config.yaml
intermediate_size: 704
vocab_size: 3399
rope_fraction: 0.5
qk_norm: true
extras: ["local attention windows", "shifted keys", "gated attention", "value embeddings", "hashed n-gram embeddings", "a smear gate", "an embedding shortcut", "learned residual scales", "skips across layers", "capped logits"]
Each number is 500 + 40 x the weight over the matrix's rms, rounded and kept within 0 to 999. Layers, rows and columns count from 0. Numbers have three digits each.

# layer 4 MLP down (transposed), 704x256, rms 0.0888, rows 605-676, columns 192-255
478462465455366495542471529478501421496471471491509469562471517544462504530495468488488499463533452515528521517436561526502547479466580512457549496597531463584493532532477411490474525509543496
560500490439480576580487471495414471524454444470522452495439505454541482467489467493472511533433580486522528471531520495442481464486497474541514505546494467566485479515473505506499522525484535
485463516559515567430449463429587499488542521474528582552523533474497483490483480488480557510522521527506480519571500467518597549447493523490485552531556508453510449538498479505577555564406464
537488521449505457556515472547559597526465556478518577427505492503581503503505482540438501557498546495447513521522499398508544474520547468475470510566525480543485503532471558496501450519473508
536518460594470508485481510502494454499515473448490469476536433430481483441454490525536517507507499465562450442525545492512503502509444523473524419535521537531434456476514491517558451464499580
447501442463463396508510516477505501461558499458553546519494544481589490495493532522415471566472492546467457508431505546471497552428507501538516550473492490472396497548461489521470538518442474
499525495514526441496539511447457515531440553573486479505570452533482493574476506508473481485482558533480506464518474542519479509475553461467632505460517556574506477567584462531418475543465486
506431476450487529516536464499473499488485419511543443552474486542570466517505566498513489520512492483475504489509425593508505530461502509516539544453472473489537545472440494569503524459578496
501505436497449471442506532579479531569476535480495448559485515545418462614526482462530575564585469482519503455548487506465529506447471535507514517484509539544544589486492501525461453458518498
566459503495593464470514607535525413578513500463531536482537475552520472534561433436513456413466462536477440497511495448546502509512479488468502523390475387495478474535475556443510509543477468
517479526440486485489512527475490548500488512433530499504504574447438486430532399539560484555529464562571497448448543576504462487506474509473503499518518540482487439499443455449502492513572468
527503551449501419521523487518519562502508486414501497470488508542559516432442468493479543468505491479512472493471517549468496453474535457501474522502492471534543487538524529458490563523482512
525509578515528550427476493516418470459513439482507468464456597511500511501522560544564479456539417528574492540527570558447546584483506504493542475513484549471535504525527441486489417537480458
489460492506502459530523431524534507454481545500495513489511546530521486462473564522510526497552441539508542505513495518549472498474486520490533484502480515523532529593484524513465476527580502
536502477547463501454467565547494485426524524432484439513553549437532548439444584570491539500452568491503534472513528448473557473483544550537476490550469499534497461473463465553477529563572474
511555484441508390494463496508478515493460404545543423486483531552479441427495592478492543516522484471481514527487518533488410581534507503443473516466483497574486501558449473436501502587483484
474455560499518518500508523511484514384480431542472461543494478511494476427442486486548592546545437488559515595567494550484483550481417495565558519437396554572491474532501460419511445547425495
498533458495505439452511431523485463525518525492592560442485555447554509588509500465523531492447537531529471516509447489468489539494537514501488585512529433522466500455494507546459506532430493
469516504569480533555506466453503480514477459490492435539494515526492491470494501492511487488507502544466461468528577506487516527483523557550513517510483526537448457537537589477472525541521504
490491538436484492498462492578469499532513501506568510476489548560533483493540476444506468485502569524479496508437513431513544502487478479511453481428450527515526533515570483511482522472466458
455557566522506477420539511506511501493467497506505507518463498520475468522553493518550541535521410437530501501484478491538445518460496426457484455472544552527463516487549507524620555500565460
447522531531475467527453504455543567503573493504528473494544495454479471473539567455497527507458486491550520475496527533503525508509458513488546542537527493467568473513452500519488529422547451
500490552541474544462464509484480435517451465540491506444464500498492481483536504483463537502548526473427498488512552560605456503493406501495587521564479458493522456545514454485399482526478441
485470442523520509501520516519492526505545455514497403485541535481437547479509531554548490441529463531490513535503476463554494502477497403481500472504439458467540512424552493495479490495469467
542522478555499536512491557478549502558471545527485510532478546559518488534432510459489468493490509499459533409462510509537519491461494497488504500370510565435470476481449509545513500482544517
531496504518504503517555493475455466509512476546560514554445521406573500471524476489412507535427492455550465458556444473467561563553448533423471450489486431486497514465448468559487529502456474
431508475505502554460436494415530456450510558482513488545563531454494473528557385528482504573491571547500476529508529561514528474479531528490497541499508493455456565507473479485556501585561483
513483537445475481515484555537520476534500452503488462554497571487523454440560446449529518483452518507443447475485470538550501531553478465489398459489521443488400543420521470511555479454469491
498598492505437505472462477530498552491453481473401496564539426528551557560476502440513542511531452445500416432381468506514480431471424531505464505522518506487579505480466470494553495510511518
482495554556516516500483442490470517473471517470490527532469445502526423439561536497559513452497493482514546509550545559461541607565544546494557525474502530471541512521493415500456590427418519
418577526583479483420504527567508466557510565498457566512501461542451574533521470545547458489487522477471419531487388509456499438458442576562456442539467566506538521502460538564492445519467509
532501477503509508588486423516503482424506508475521543495541523486489409541482518419552458499481513459413539551513442549509513447520508496521432506439559466443407539440534508538494536510500467
496527472504516479512471522448553460510496456549526472531564506474538520512574480434487514519528495538516483487511582476570438516564482435527420516533488494466504470437450559512546487507522475
486490515513505483530529481457564496537452499451480458508555473491515566512512491537511506489447539422472450406394490472435565505532516490406542536370512511514533576479523532458485462531482513
511521453542576535476502526472487499492532462534551536466484517479511472470548565480512491498531528585573559481499473437506544508487424494540444522531470467502466531518439454522544528530542571
515463564470560441527521537525503498514494441476471571473536484457578545463481466504485521499534541545437472525508527502461531545414471497561509420472516453527527463408472565550490478501526569
493556554418489529478490483493510466487475415514520537480487495461482502459603432518514473485486535532515583559546515480562556512485521504510492533416481503476399426509497495543597494498551504
452527504538421472502443435570454485525550526554489445565494546503478471472448505527474544512535516509500439539484549532536511482496464466503492548537479506471492610431510528534465561506533497
549517524523527482498529497599470510417502463454496455496453540475544467437463491545514495545410481506535460444468530440512488459470508533480480533494519493532496459544489445498422473564563502
529514501543534460425515503498507523543547386508468423509478520454454515474499497434523481530623452579498535523470488532481487499517554514454531526504536483531507432528466484528520485506522524
485520510451533525561515503454532516414448446483461522459504459484577502528455492499468472535574504545480507519557515450533514484542489507561421433470524538532452497514559489442530576500499410
488497490468484517412537480496445465452533461502497535483531474489541461427523510504512542632491544517555495476551511455502518502485421494521486442557552559439478507506468533406515513470544440
471553470511632526477527539489537496549438501547511469558544549450487499556545524530545519547521518542471554493570528484461531546446538515449542584541511501505538473489522463453505542531481422
507572564522537482508486539482468448486452496509546567536492476521559497553488490468464508563514472500527453445477439482460492453438486487516451481487533505530534522524481482506532486464453538
509610541439478506474586521439523495505414503590524468404463510450560526483498527525457585427482485480519465440495497501536495483479534536459467508424477549462493447523508588491507525526462532
473491556508556421476468461511478486500469476442508474513475540503502373567391545471509446462570462517539561535508562430488602546549526468444456497496455559471513551472492539528498472442511477
451451497532552489445526449506446526550500531553530541525501463497503489518497428455513539518532475487462551510513484493501544498528475496490432461449491511484437546445497563496589488486449538
535536468581488465501497539526464470540567461556498502541541545529535457504477481470541501580569496517542495460429395459528503482473504450534489463544535521500541462490516524509533428502498512
556588477526476536550548528550435496525497425525511497513452467501461476555529491461476457515475508508504519518514468470518528514536516485466544488383472595478514539555505490502533583555497529
478522431545516531538470510474573565511504537462488531507483564537572477450443536562585417512532537494484543551497570497498470460514551548470545515541510533452514479486483456484448508487519506
602501502508520538546493539528517475500491437526555486513558527482489456479606513550555475461529465546571467509551585489504454494500488419519540415537438523492520512514457520469429508403493498
543568466509455521520479459593504455488446516474529520465530557564510533544494496543537559471526506490513534470481466505466537484508486518433536498453493517570510436605459511560484496493448466
490488524491523528506487555430490498507535474525473482525551472482471437483577530530531450528520500491493495468523535475520513502558518460486477509539460495510517461441532545534458566518453490
469490532486543571582413410511551503527521556504559549506453487548481476521498462499531390522434608493395475521506558506529519506472485483429509485438481505458459544446471405545503477569563448
481545461453486514492468530464567526507496438459494504428521494454528477570502496488402473554526511497484455477485512492489551529464554528495529485476496438541466399477520514485508536456479526
481467486513534516540501518419495442513524534366494489519451531485454492565507546514593564501601533457528492544520514493526501522514543557501492511425505464512542509454529482423473578552485509
524546565507463484538582537558524451534454526467485524482486555501508579493511517490553426469485455538531496583526496530578504496503489433446454530508509510519527542485524588493572469553558516
495516573484483557495531438475490491474523506558486479506545555461465472490496519562476547530544500506473487406511449464469526509529491504428480530494568493489518480497553494524592475531501558
523530476483500439513479512527516496539588574578581465430478573510530563552463465497484499502484526593537526470598506470548522516543501536502450546534538448435490478538466470499564445448505526
526535429457476479510552491526460468507598508552544501511584475466507473485588426469514549488557554480453495451542471483540449452535550456516549502476485477563497484454485518505495473487457474
449560478451497407507482585470491505465548529491489458523555500486490522548502598510474558573408506443424523555540464445474440455482545490495494438422460528535505500515465492444526508462515482
447496565482504543512490441542432595469467493482471515547445524494520531520528544474479519505542485440491542482440433528485416472451553544454479517551468501526518523424515507525453535477544481
521490483507457570472448375498517478519475516486482524486506497502493473412520486527525486514518476520525408526520494589475475532529544613484506431534555549428461479483527511479510473471555550
506482448546434495520481504593453539482452450498529455543483522471486516488504576479518553541424457529488430498510445503505499465476492556536482429507462505483515585483519516501491474545441551
554557500520433571507519486460502541501453597468427454413495412495481505528498429481467430482522536465496457516537433582511500502506526489527489533388502537488473453558519511484553515430569484
497539518549475547567526449416503516520496434514489469513527430547527528461551502474436409539479524490433386503579578477551566587496523554465563438503460506462544431531553517472516513445529523
489545501533504416466495514483410510487527537569425461501524496500515538545507558492393538498520456454448507504513524462543497505529508422483492528583550518467460454513506498538431477492510427
453503521429501458506518478480474487474476443520489496541579488535569568522520512546466496550546476528480502521530538467531439459476449516533563508487419516491552523477494526492498506461483590
498524527571472447538394528554446467530527511448513497514430549500418500481524482493528431476474521506503499494423487501508477562450464455475446444533532501546551505497512466471508423518511535
524494504487516498495436528510558471533518540534498549470496508551466503539577520502524490442485511526506563548558511504457437491463499480488496474444472450482533572520506424481490511553539460
511547439562542408497487560503453541553488491488518521470506454480516520480569549475491439401466484490494536487466469528523447531556460473540471513485554495502481497511484467521544523517496491
459497496477565513494548491509510525528467473522497517525566563517514513537510508489505466509491464509469468502516454555513512507504485507479480396412484517497486523461472564533563501461478524
# layer 4 MLP gate, 704x256, rms 0.0918, rows 606-676, columns 192-255
483556372449494438480446460510541579484497516440473497420511481523462466459576570446496554477526485499515516521551560478488545425500539472469506540470472524489573536528519484511493486530454530
484470432489523509522426489548466509494460476544511442562530435443465501625466525411482535554498489532543569471557495453508511588424545454475447502559521494514487424559503556473426513590609474
476523550493524469524430354476495498605476488421444520525503502451527457506508516459511488514469445506430472416475490453483496502472519496446501446573475495519548501559437545497534514432549539
539480477455559467533496545504477528567512486522465561516499443537488573492458448507556449576591465489553523517534400490471530484492534456496454488445461493603533453499495536505505462534544510
449491507453526488554587376500502503558503471526515381498558533525486419439511525433512519429441488528538569511524540460541447566450490533425434465487465445494495551479416506429491524580493505
523542460522554539562442567446587519563478481454483427466503529516488472538523492453492493551547491581579507501509503504494440485420473567522502486485517482511479497508476491455484472583525451
534489507476442553533582499489475511476566589500438447524506522516537551443458403516515477442505459480497478495458511480564481519409505535529496451540493560517518497595543434493523521488455518
538531574527489479476473496530478490518576539491532462558491499552456486536592490495593406408555526461515489506518465507530516526522528512561512486443542538571467510472405513536543505494567487
492551535505468503514564451485502458529497529564532516490507520448565547528532465458520530395567472451557520443503526554471541489581486532520517539534484458470589465563476496518521466453483499
500503491498515556443519526447511567493539463497526565449471468490475549487561398538514450497522518473540524473515575518512498575483510513494504525442386464585401427498551567450511494457496568
580510490477472553511479537497496510536497581401506510489463483566477538460522544527487478545504437506394476474487518557500508511435585516490490524479487517567496555601483482497533496524534482
517481469523512540496447502471518572478566567487423538543569444535555497436546466519554529498556458504476504573501471524482460509503545492530506523455510536457487456477427539531472511479529540
531519453542493527466462514471535496516497517520447480464497522487547518466499545497514467452531523521533521603506524489490478468499550558468461507510542483447569510534498488540440496530493499
510483477435462506488544511556445510498468492444450511495519508498493504526512481580532495498493505579464458475490539515533505542556495502446489531564506545556572459553540517467512533567458506
602533414450465497475524479516522508460538529514474505538557523396547540443481464469504553498461524546514498540468588524469486432461470461446476391517499490492547440466511499519506489509505495
514477509481516487434458509438508519533491534507483466457485452460435538524477495537439572457471493493494519553474569463502418500472517537393441485446449487466589519517463537530484469510550538
556502468519499517442489473512499514577530524561472435489454528436529440463450488465535536499484498461564515476517522456561512570453496494496533506443492495446540528502440528473444490521491519
559466543450488509445493464493491471553513467537432525525504523558464474474514475477479527450587472518519478479495472443435416601488426535493473476488461482484462516548540542478513516460457510
477526465538494549484495469467540532476524469508511489512530468504495563559504423511520591500493547488566484563448571447487520567475530461377552519468515486525541557493491429498436496516504591
547507426482502525569547496502557527478454536463511504477479402535532524506523575478478501499573427518526474522471457509497439549475524545504514496450577491476500423505480511552467483497481528
472498456605505510505530469469577513444424489485505520470509514493529440437580522551448441519469465550528449495470582465467545558512506481453478517538489449414518521515479501532477521446528506
549539432466547535461399480505531470437544522516500499563536476545534590554520542543581539549577488569473551491447564570467526442476420462534538525442589558556576483508471532441443525541596496
478545508509516576494496408455529498523496422494569512434544559432488481495618537442472454478474396559414505435535524471470497501507535493488519509517486524506603470487503500546494509495540467
538483438468473513465481577528463513506511471487507555507494512529498518562468508490518504498571508588583411506569499543467503535457468479523544517500476500593486479446540474402481515467545461
564526532482501454498500483502487508473512485504536449451532511483511500537514479465497502502470477457566498423494434496437520516541456559405542439478497483482464479532446491574556547490508543
478507466478559514444454574396501445525559451528451483511572512554475556482563438485480471512543520517468499546553486575538457465474552504453601505491510479495533476455505515552504507495643552
538493449425536522490575537564549537502483466541531471529473492498518527552548513457481467527442501565520440493467530524525505503533457523461466459471547461508460521523531501487476541553520479
489515491447526473564547469491462497476548471505438439572483525507501457435625507504515415473475506514471473479479572461472413492496504469482485490458549520559530442546498496547567508505487591
468470461549451540454471418472460540438432526518407550526502482525422515477515455445514458488529589462549381518477530539474514573473464473521498525516411564511510505463549549456543442457435502
496532526418512508552540516482437541450499576532510523494489511505487481494534535552490475580512480495498415485483521479496523488523467477595519504465460580591561438533516525555514482511469551
444477506501517438537461522432599493481563479459501504488500505548501458574583562538454535545542513546497414478527547506525423450456538475425484476508485543574445442506440602467577480548512588
482545480535501440554482511465493432484501491496431488501508504578469462460491549516486482516493520512520491484538561486487472545493521478427517499522503518466548476500474559480496521502527499
517562496509427477409427449511537538520525544492498493550489459507539430535498534435526517407534444571460501534451507575515487419496595519556547482417503455466530492534405491488468525517530506
504432528522465492549507543458461492463569533478511517501507489465481576417451575529480529414541506581473471543497419546499468561456454563509514500523500445484448499453497538398521581497420537
527452527502550434516562437454448522489457519492532501535514496475535543408519548440502551456524465473457465491548490477509431525503478526525529458407569529529541452455453570552471564491441589
521485443467551486452510521453499520445500486454529432452473489461481569495551540524518471515457566438500451463502477461479528529506464516515508522488462547479427479478517513507451551485567505
509478494527465433498515516512513525412536474442482511545518536529460535425502520454485486483420536476517554501449471510496468526530536475475516524464485502507455517447512504467453464553557499
527493545514458514523482490577479539557465499529501500552501505475557493571496509449445528453502527516508448460475496466496507566521466543502502507538505496586548532509483466568455491498481502
500514473467469480532564548534504482424480508452535479503487513418455511579555479493502502535490539526544571497476490523536447468459525520477479518491543573532516498492531484474459590523545511
492510460496509530448566502525473532527480552549416462487448503486447462441570512574535444546480464485421496520485524582494551484491464455443487507507456510482451511489382504539492522522541524
602547501568481497506489422501543519518558477511409445444516448508427597513531483563530470519554440490520493519483485563444497556552596530447588516451492500466515491460512519510470476487547542
533572490528432528571521470445546545529537568470499467484500436570597447528534534519477455545574548415594488507503484490454493603481493615463531479499483489577510436553517552498514542469496496
463534501502507503554521456454451507459416457488493483501489539524486473554540532530529482508500510525500519498477480468517513542456563512464489530444520548468572522510526535471541497470431558
474568542493524485499549541473479453577476507531555441410521515446495560554662538495593520511478403481568479457511560530534486531447503469479524491488453601559512479537477509537464531530534491
576540485517527496507515448532509492558532574553569414445526535508462519485515548455543541466495429380491531518511470484507470529456525556421525486500467459524440432567451563492548453578426505
515512490430514526461461486452582476497507524485470494542483494545488506532495520519515532495518502503553481482522474500480533483520495533512486487483481456452514464477504465491473479482460467
539512521523471497486479490544420546531493502441503472555511565483461515515485439491560449521574487499485507565460530472500485542548540527499524538409510473513543534543489463486532563496517464
497479581444510460534505480474489520527462497437551492485526543500458496468488554509435539502489514459499431528509496519543454545440503554480492522515538480486550427481497576513488510512528548
498475497500508473466507492501470464558485522511458472526484539462550478478536488507444574442478544491576570548534542493504542487535457438485536534497493521446585572516488425499491493506507515
524506480448487599501510477493562540451576504538532508456489598505562547515479492537532545481537552458489403503484486508556522453514520507429469409551512531543566466489465489399455459437467536
539483461445500422485536425469468470550490476513508445490455491567451528485522491465523445561492459520578519507565521492562483466458470496466555530463464544475527449467499540485514493512483523
492515476545540478542599491503518525499514557546477482501486581511552548517561470424481609453519492489459508507478496562459506501463524477420469480579557463557516522525504458487465446532443506
552478512488530547571509492477436545396570441493461473498508468459460451465525560472432462575501569463473504458488553519479515514532552419531471539573514528470479498495457437516515487579579461
483499486503538550509447507473485495534436474455560442504495528498425515489494514511495475532542496540491509504439495500509495435472507498457523437521515516500573510568412527588481525556508527
456404483498556553468458526450473513526457560431502505400495468418487539524475507560514530495470545545495483513466501512479479442491495461538606569559550514519602502554475441426444499487542533
513522489568474532509462507519538539507592442529494513479491468543511528451459514495482520501553517499493427533498523559433455511472479527570483429474527515454469490468492457453488545409555485
433517479546447548471457452408533521502464539450525487495506547499553537482572498497568433458556515418426531501530471437518495501466516484522535493471501502440546427506538414501502487446490493
483563460484572474457490544478445552505484497528538536412545510484531529494544472514511528531530440501538524488502465504515461491566469580516485532444516571539512401526462471547514535496550510
465502494474498514562467462482558529491486434445554529470546557454516456502502577439472478539604503550452495483535488435457508513488572458492531460566467540512556552461534527486517470474473554
507530462555593537514465419439485590413518488490543524503454548528465558480498438558547512500519538451567482470448509426467503521532481552581458499455535535529476443523505514540495504481483546
589569386509520522507588570503496429527533498443540479501539539523518470495483508538502489513491439492493478514533530492490537457485554459458496462501551553484534493551420557520447463509506584
470528490486464490463479507489517558449502542489513488442444513515468531526526525449549559510534475424593508499483445485465482539493501510467470472437447521557481493474483533517446481552440508
560472474423483565573507558528487469483572470423587518489487513481465501406455515513570588481495524509511443474465524524489435454465498511509531533509517533531485420560456537494561488481492481
496441582472471507529465495480540531543450563491441486584538479521543491495508491431546400434497468524545554512486534484539488527482631469518479494533554496587544442542536490472483454462506532
548445436464501545518568543526556561432520459509508436430483485525480502408578528551482522427509469587507511471484462524435548518497515445453452525534551514560607485498425526491487511528466630
503526411536499443531588544482501533391464578455432494427512496556459389491488516457550427465530502487541510499495540500530504506529561572587507487510510508551493494471442513501537568492471486
525472494464420527505425528490526507489493482405528414430438512515412415513531511471527526455547445583484498525520583523512524542484469414509524521466468523472432528495462457570465603501473535
482522444492511543452465507470501528527538482515452483427480499572462472480586491451497488480596474491472554506510548492529501509500574493536459463589440483494537448492558510539477490512502492
548511501565438480516494531484450501484513560538570549543525511483450502510451493519510497498554523440477542543510479468532457545513491516565558484456537518509470509534480445497492494439537520
531493487447445478446580461542462574540415481492506450481481488510478530455510487518507538524508376518498441473512464546535557427485558531420519412521546552505503548554505500493535554496477504
489516523497518489517518496500483461478479504521476508499463550507490574479447464509537491452512501526555507491504515484503554573465473542477467458519522472521495470472528455494395544498533506
# layer 4 MLP up, 704x256, rms 0.0921, rows 606-676, columns 192-255
506517467531538505467445549457497511438443501422479513445531552474621469459566519432501525508524462482416455558554494459490536516474511409485467547479529491510542462438460536539521516441533463
499461442494440488457523557499608509532503531511507451527514470471492509513609506485496462555484477475465541460500553538450472520430496528483436517534576452551539475498520507547475553496539502
470513543514466481492446457488539439595441503447475544485540455497504485474493579447483417475534452586465572451537492423509512547509473504431510526508460505598563487513454549500508499500537573
475516457547474489528510510486462529444469438445503486510510480515527444428512521518425437531406475492501543466525418480518493530608493465569509486512466549453546569514505529514542497478488504
551449485578419562492450535477516520486554525492447571430433490500506515564506498466461441492475468525441459470458405515529515456499562507543569508462454476495445497472536537512450467484441466
458465488531496540463494520500500464559518547491507531493505440471480562459470512543565533446435559451521527541472518535497602552531547444460559530495519563472531493518491441485513562454485490
538506515451467501506469452470505517511457589476507501413457548504450495547555551518508485459469525565504491488440511538550546520509592464519455599560497538470549515540426483604455492465526497
519560447475454473526563537538488456516518524468506502504550453528552436447542452500542553490552418495564449451539488490465481514510490482567516512490507556562525468469486468525501482506490492
489421499535543481428505481495400492548499505563498503492516506463523565558540500462605498473588521500534476468489602487438513557498463505507508529477438489467576456509510482422487509528450472
500496504566492478533414506534544456531520510585443480492542531472520442560449596519478510482469504507555434461529476446568479423511480499546554497574532524553538580521487431544533469513527499
524518552468510534435500597444552527534505514585495530506545549496540461482482445451534446531548457454566466492494435507611555543444560540540506523530557510554451516519481520509456501576502519
443529461537499476526474482512532438513465430515505440491498533437504473484513520508461510547431537526491571526495571496533469470472445498478507460514587441532499519488566463447513476501478500
562514497525538472476532487504466470486527468556419483463519474519513538455487421458511501516514488470573525494543465592503405481545525510483490490521471446507416494501503485463519483514456461
530521508486508545557473524552515557490481548514518512434505452464581475496502507446543532375506555500505503557470550500502505542531555553471505475545483503548507478522470434491516474522461458
539531482538528566512492460478476507478597474471588506587554505492536490587414534460519487498590478444602516473509491411496532514464453527482457489496534530525463552486496523459492491506431506
489584520499496499505434464517489485466539585488510520478546544500431483555440483510522541501496503473533518493474507501510423509481536521499463441542569539478479457508486430507511510402542490
552496465528427444531514488488531503552551545492433455604501559530444476474533509459529528495494512461466522460476551494489572441460522455467472559496488473458520518459486481510470463511492466
544530518499500508445437586494510484473475517473507488458508474524526540524453572558427414550483539538468523498555496576597567470488505434491468494530598492519510498504505550529556528513583503
443496479501519548476476454468600484484447446449538438576546532494480551522477462576534562566496588478516504568491574457507470492550532478413480466529551487534463532506575490543468552567596479
526461545515510531510483539556496469546462445557471523494446504476507501540505453555476548525443490535556540461497468515522500493547512489501504559424487441495417554519500399508470546466526552
525466544508541497513498474504423496519502468496535512532475455501487566468438508550490510458465496481497515539543470476439537461497478573486539506413501575529479480545472525449498542431546501
452447463523551468504636504491504564480423483482530499563539536472552548493525493484485464509478537521473452493494464444584481414579506526462452515525486446401609505530432478489520488517435490
460587484423532490476504417464577567446440512531430509447559448485520470464453488518521440513481509442539576569480582538536469492509481537540560554461549478458513526465475521484515458575498519
512491470482518469440547486487539357484517494522452494474552547539446484530481583490444579495501465502466515541513543571452421532451536472490574508486551488510492493480535560464526524493437497
482513412556499476532496569544513490541416560489441522446535452533484560497497534549519445413498516533519500499505546550441455513573535506475493608549542461549521526465454462459526507497493485
535540479546537468448544505467571480539515424526443504490519467637551570548521582497498525532568526446496555511571458502526490491537520514461541449457520449528517459524524471465526461524481487
500522478536485475534471456537479533469582485498491501459467432491433432532534526497490449481458520449523532506466530557463500566443504573470509563456526502514453426459523585483479466486558544
503453472453398475484463555481569460507489510514518466480535548479507433453435513489519524478486415525574445495527484439486442441457405452533450463528531455535479502549518501482493470450471487
469468552445496419502546513557482451581543570509531456484508556468547486513533458465517516498501460524477425512511531502526463522477537541503428498510528413576469481498452440530401514524506544
516488545545471525542472502505543509497457508407589489465484478458508447416534530546453470447500535487475491499535552414459490514558530491482512444548494503530474530452471519533483546482494461
506511534531391508515492557531520425536444489529516565550489522536436538515463424484556467515559423496509516510433468529511521525562493555597411449531485520468440489521523530536458467521470449
523559492478499431545462528445535456478474491490423513523528477579514489444478554497468464497503517520468484481519521481477431511508508490478520484502530485468554510486505561493505516500511497
490417497552615479504451517515455479468454503512502448464503507540494498523463429544448544503468481500484500469497559465424480463538451442508481529474532559411503520525542539545479554527536472
605478499518578474482525485414455447482546496480486601512537538493483494429453626466508525498503470507528509437423516515505442546544496578459474486589485499531528514457515514497526527504493524
559602491509529534478492461507531496608545566451516570490528477622470498522495516523519419587504478474482503465457491424554504470529548465508469557458493483445473495551499450495475526579533477
484488460480449530494435523499500513489506453430486511454451575490508477479537508519515488539486483531469541429438518563445493512475617523482509531563535480468534513477473472513514433447560480
441497485504478562498574512472566446526501481500541495489532487539603544467486456455485448516462488506501498508500489447538554569529567514540521451515541451549502444480512540503547453527459491
530518542493484546505445495554508485537486515481491479506526474483533482496446479490498495523487494530522507494474515488534521513502469525458515517550509445557527533563450447501393502500529479
453423482551531501493478449498468516542481509549551498500526473493493449524473456513539532454544507548475539499528544574505520486530487438558462402527542509472477472546518466439542551441448566
569505531501454518512483503520465505527470543524543423578431501496495517510537479470497498437448546518491470492498484503465424527526447550540472540446523512470514501525500446470500494517449536
396469523457493412583500551512432532484456455507495553512459505501534501415437498487442525519479551545454560505457514429507486403514432427521484547509581506430492549508486433496555460537462456
506527476481445548535508524543472543436533564478475474439514501496544493502423584478496461486407543453569525505475506586500547569505579572489488467524474441459489479477534467465501514467551517
478516531524511484499509447483426534477509457512504466503495454563500454496499464505493571497522460511564506529492466509529546532450563502550517543517415443529521511581472445511463512487492527
470488438451508503496484534437463564465507485534471482494535550465530504489472518488476507467507448467511474482458439483540532464458494601409495524441515489471579485490468500534429463478435537
486464533532593466574551513414483482476535408478515523514486533541522440519476498473440509435539527512540502596531370487530511548500480474579491544502427566490537520424532541595531501390497506
530544520473430542535499506538495501512435529468487553546511508507560436456515543477482505490445467510460495442444550521498467499514511465505553518552468495510564521507526499499481476456502511
499554461491538558491557564484529552517545460506496541499487528453519567485546457492523530559482523459494513527415527532569516475551546473563550501579513457514458445577454518506460515508475459
497465550405492460485545468528532530456453487461532431475477474532522586498515505454497505443520507570503502539455462538521523489426531491478459454430533544499484483524576542474517464434525470
482592476503485507556492500517581475453523543512487494498490472512460495496510458457471486553490595511493457418485505486494512442459486484543491510583497453563428474489466482466507487392488510
461545469568524503566520457459485440467521369486538507514555486538546459519567475500519518447531501447569470455515564472498540451556470494546594552499490505552530480488470505460497542425494485
513499376536458511509532486560491519485482470484470498464456500488551403496472454481491525423517569457453544473489483581481507506537463457535513462540495528500478569485547427492479488501448463
512478480477503535504462519509521468520488461514475518451498498481406453505459520607528444478495504519493507444478472467513532511515535510527457469406446512477529462439483509518518468499509543
497480548527510534538535543492469549423590544475522502493487519507482467491492531508479452557521562387499477464575547562522493509524537514456511458517447516441484524473519432469522470439511490
526515440524589459482461430554462587513502517545496435550489509553478497557495490457512541529544481460535467520480520492530489507517430590538535544429547552518479531481531529466497444490492438
533490461463484542466430483491461536484547549553478545559468483526507517389580457486500458511461580491485533539471479512511522508496433529476487466544509447491497429513464406563451490462542495
504545515516462507533476516460564521427568532484505574440486508508516522559562569561518553554462501514525494414471514488456559470523503500501443481514545462535490460498502495484528500532501555
533447450485474486511549479490461520513441487456509455494459566435548491501421567461541387563477549498484492511469488481487472597546582430503529536488529527461502534520470497606512493405461487
491540494530528519472496555480450525467436497475541566448492516452547562432519481533497527493486522521568540479551414451483467526529406572490505483448460494519542431481477521497495527494579549
482589467482479529437511505510536520452487531494466524470469520481446475513553498553531491546429532494528482496506426527476449546531567498553444425519438472408448505445475422483543506507456518
475480565532482442492550577543508441498454495473522491592523491507504411478512510435519553518440448553445509587585517498534441482437535463447518441458492484471481528482514532389502558512511455
534543527427450563486551504447485542437481474521453553433492516537524548507492585567459545574462522520469445402493469566614469433559483539467505524492468478482487471518574525458496554511529513
526514463494538505563520496513509469535491461497504540524578511507533488535542494595487523473506502560465487519441489509511487455524485508473480484548530506463517478516475483561607589446500520
458522505440476513507452458495510459508520579486570467456554508508537528476508429531579539573479448475445512462488501469538459480508518558530481437523542466557491485528508459510557531488558490
563512431506485536533575529524478461496532432498548511521527509508494512620431524600446453501576431545472525515505524493457480462495436431498508518470558492503488532522516457563488504544478455
496528488508572517547514477524495493561419486528510419466496574519510573502477490487521511513474516455420476396476527564498497447577416548528510513443499427482508484501465409420514509482524436
552480497474530407424480468459487525440476552517582491431482510473478509527488485505513522546521454395436413506509461499546507529532478456458516485503530463564510489545601523501497557497502462
470517449527538540527526548491516479531475541489435459411504545510526549430547519502556516468477475494469477426446507501571542478515574508500511528520446431419494414569513448429526443498494496
584476506518443403463477578476502507483484461513518530511531466485494471486493501511527460548518549510500489559514424564432495489551413457523517508496483394510492458459515554511488547501493491
457429492517508442497520505481467470533532536515506478511515602526501454423516539520536495458477480477433564519500531535506449500455459496514508517505546442470475546480519447454497449485440511
496452501485458530467374496475515480554517510450530533463514589515412552449445525517532508524536475435519536470512449517496485536513587433548519518523484481490469521518556491509518536531476474
541473497484471515479473481463486508504528479494504436500498482479525471532555556559443483528471482478500448543517530498469489412533559489516528520510511518491476483518466534520549450535518552